config.yaml
n_layer: 13
d_model: 128
n_head: 4
n_kv_head: 4
head_dim: 32
d_mlp: 512
vocab_size: 1978
activation: "tanh_gelu"
norm: "layernorm"
norm_place: "pre"
norm_eps: 1e-05
positions: "learned"
qk_norm: false
attn_scale: 0.177
bias: "all"
tie_embeddings: false
parallel_block: false
init: "normal"
init_std_qkv: 0.0411
init_std_o: 0.0
init_std_up: 0.0411
init_std_down: 0.0
optimizer: "muon"
lr: 0.00528
lr_mult_o: 1.08
beta1: 0.95
lr_head: 0.0218
grad_clip: 0.5
warmup_steps: 200
schedule: "wsd"
decay_fraction: 0.635
decay_shape: "linear"
final_lr_fraction: 0.1
batch_tokens: 16384
seq_len: 1024
doc_mask: true
z_loss: 0.0001
train_tokens: 109200000
steps: 6666
dataset: "wikipedia_en"
Each number is 128 + 32 x the weight over its row's rms, rounded and kept within 0 to 255. Layers, rows and columns count from 0. The size above them is the row's rms in percent of the matrix's.

# layer 10 MLP down (transposed), 512x128, rms 0.0822, rows 465-470, columns 0-127
size [112 106 105  84  80 116]
[[ 82 138 111 138 160 146 160 141 104 158 170 146 136 155 167 130 133 126 120 110 147  72 149 130 149 118 130 164 139 153 116 131 139 141  67 127 100  60  78 127 128 170 112  92  98 173  80 178 147 131 130  75  72 150 155  83  80 125 135 134 186 168 110 113 120 124 158 115  72 164 130 189 203 170 131 123  95 116  77 132 139 158  89 104 200 129 173 139 117 173  52 106 153 143  90 197 152 149 102 150 174  98 145  88  79 124 137 131 101 102 129 174 141 107  81 142 146 101  89 114 105 104 108 122 172 110 132  72]
 [167 182 139 104 176 104 135 151 142 171 116 122  80 134 114 139 144 149  60  77 130 177 181 162 123 180 151 125  56 128  90 104 149 151 129 142 144 132 162 120  92 183 110  91 156 101  59 128 123 105 138 151 159 110 137 136 136 130 120 121 186 112  80 132 172 174  95 162 122 162  89  96 118  62 139 127 117 101 157  78 115  94 106 114 107 111  84 163 147  76 180 199 126 146 120 112 159  80 123  64 146 117 123  93 150 127 189 161 131 101 164  96 160 131  87 131 114 132 129 163 149 205 108 120  70 123  92 133]
 [142 162 117  71 154 143 120 117 127 110 100 131 215 135  80 169 161  74 215 122  66 148  89 112 180  87 163 105 147 143 161 155 125 133 133 126  97 111 124 153 165 151 137 143 199 167 152 115 116 135 142 118  90 124  69 111 111 157  99 121  93 137 149 102 131 138 102  89 218 156  94  83 116  91  96 105 142  92  98 131  88  93 137 161 100 161 162 139 103  97  96 138 141  85 131  90  94 109 105 138 183 104 147 136  94 108 147 213  71  74 175 149 141 151 167 147 116 102 143 132 151 159 112 112 129 139 160 148]
 [157 159 138 126 149 147 150 113  40 175  78  71 166 162 137 127 107 142 147 120 156 142 129  78  89 180 106 116 119 121 172 136  98 138 120 151 169 165  33 104 120  70 102 155 106 127 189 123 120 127 102 123  88 100 149 102 157 197 171 132 186 113 136 139 136 126  77  85 101 139 127 114 129 195 144 103 163 139 126  92 113 108 117 110 111 149 158  99 125  76 101 184 151 120  66 126 160 108 100 109 154 202 132 162 143 131 164  93 144 143 122  93  76 114  95 149  92 171 124 126 128 154 117 124 193 104 177 102]
 [110 139 187 151 130 119  72 117  76 161 134 111  81  84 115  69 124 142 128 145 121 135 159 111 125 176  81 143 169  99 134 154  64 129 134 146 210 118 112 111  68  70 149 126 140 162 134 141  97  63 182 186 133 109  64  87 149 118  91 142 135 153 134 122 144 133  65 140 134 116  97 221 204 106 190 126 139 178 124  83 166 173 131 119 162 137 107 161  95 106  95 102  92  83 146 149  73 157 119 146 166 139 108 109 124 137 119 136 153 146 124  95 133 157 120 114 102 116 145 143 141 185 153 110 149 119 150  95]
 [148 146 101  99 112  89 117 115 104 134 122  87 153 149 114 151 144 117  91 139 135 223 136 116 121 109 199  80 146 129 135 208 140  79 135 141 124 178 170 134 122 150 171 107 119 143 133  78 125 121 175 208 151 138 131 138 114  76 151 135 123  99 122  84  45  93 117 108 142 108 192 144  82 175 105 140 197 113 104 157 115  75  62 104 156 114 141 113 125 125  98 103 106 146 134  99 145 116 138 112 172 139 122  99 124 131 141 174 134 147 102 113 164 109 210 124  89 176 100 105 136  78 146 101 204 115 131  96]]
# layer 10 MLP up, 512x128, rms 0.145, rows 466-470, columns 0-127
size [ 95 120  86  79 113]
[[104 146 150 109 109 114  97 119 109 123 147 126 152  99 101 150 157 159  85 154 139 144  82 108 154 142 122  70 168 131 127 117 168 154  98  87 101 118 128 207 121 107 123  91  92  80 146 100 121  98  89 162 155 116 107 144 125 147 105 134  66 151 133 154 150 126 172  89 198 118 146 165  77  98 151  92 160 135 127 220 145 133 108 106  85 183  97 108 117 128 136 155 123 147 127 152 129 152 114 180  81 210 127 154 149 162 138 115 122 154 138 147  64  79  66 150 155 146 111  88 174  62  86 139  80 174  73  96]
 [146 120 162 138 134 118 180 102 160 135 191 137 122 132 161 128 105 175 145 113 163 105 138 129 102 110 114 177 130 108 139 145 130 152  81 162  63 113  80 170 125 119 121 106  54  96 108 124 144  81  55 148 224  85 119 152 186  65 140 127 109 113 151 184 114 121 168 160 169 120 120 158 106 137 154 133 155 157 114 130 125 146 136  77 198  73 174  76  97 151 156 160 123 164 117 142 116 132 137 136  85  68 131 122 164 132 171  49 155 155  75 143 124 136 132 144 158 151 109 131  74 134 111  83  97 118 123 157]
 [117 210  80 168 177 107 102  96 107 153 156 127 124 105  84  58 121 144 136 129  75 174 131 156 127 113 113 147 103 163 182 151 127 123 115  94 105 104  71  93 105 152 103 142 147 104 143 116 160 109 155  99 158 116 144  81 155  97 163 193 160 135 175 127 109 133  98 139 153 124 133 135 128 124 154  93 108 124 118 233 134 130 131  70 109 149 120  99  79 212 104 126 155 119 160 110 160  88 129 134 175 153  73  92 100  71 116 111 127 141 152 126 132  92  88 120  83  64  81 110 112 125 147 153  78 153 130 185]
 [ 98 163 127  84 170 133 174  89 125 117 165 180 151 111 123 108 109 150 151 109 141 185  57 135 179 146 154 141 152 191 178 139 140 128 157 120  60 137 125 133 176 116 126  86 166 109  98 172 176 193 122  84  82 104 148 120 133 120  81 106 100  81  98 206 124 189 157  90 101 126 164 133  70 148 125 116 134 113 110 183 119 110 168  87 118 131 139 160 124 111 112  98 103 125  75  99 150  81 146  87 125 107 151 139 135 123 137 131 115 133 116 139 123 144  84 181 189  65 125 159  98  95  78  99 102 105 175  98]
 [161 141 121 136  97 141 166 120  72  86 125 154 197  71 164 126 105 117  72 166 105  69 126 120  73 131 152 176 113 120 135 116 171 144 155 113 100 126 155  96 141 129 107 125 133 184 128 191 132 129 148 187 116 155 118 138 182 101 141  94 137 101 155 150 164 149 116 147 143 144 142 156 130  74 127 134  58 198 130 153 148 192 155 147  84 170  92  56  91 109 164  87 107 147 136 147 124  70 143 130  90 125 139  89  88  89 139  61 135 167  98  92 130 139 133 121 177 131 172 107 208 113 126 134 163 101 143 141]]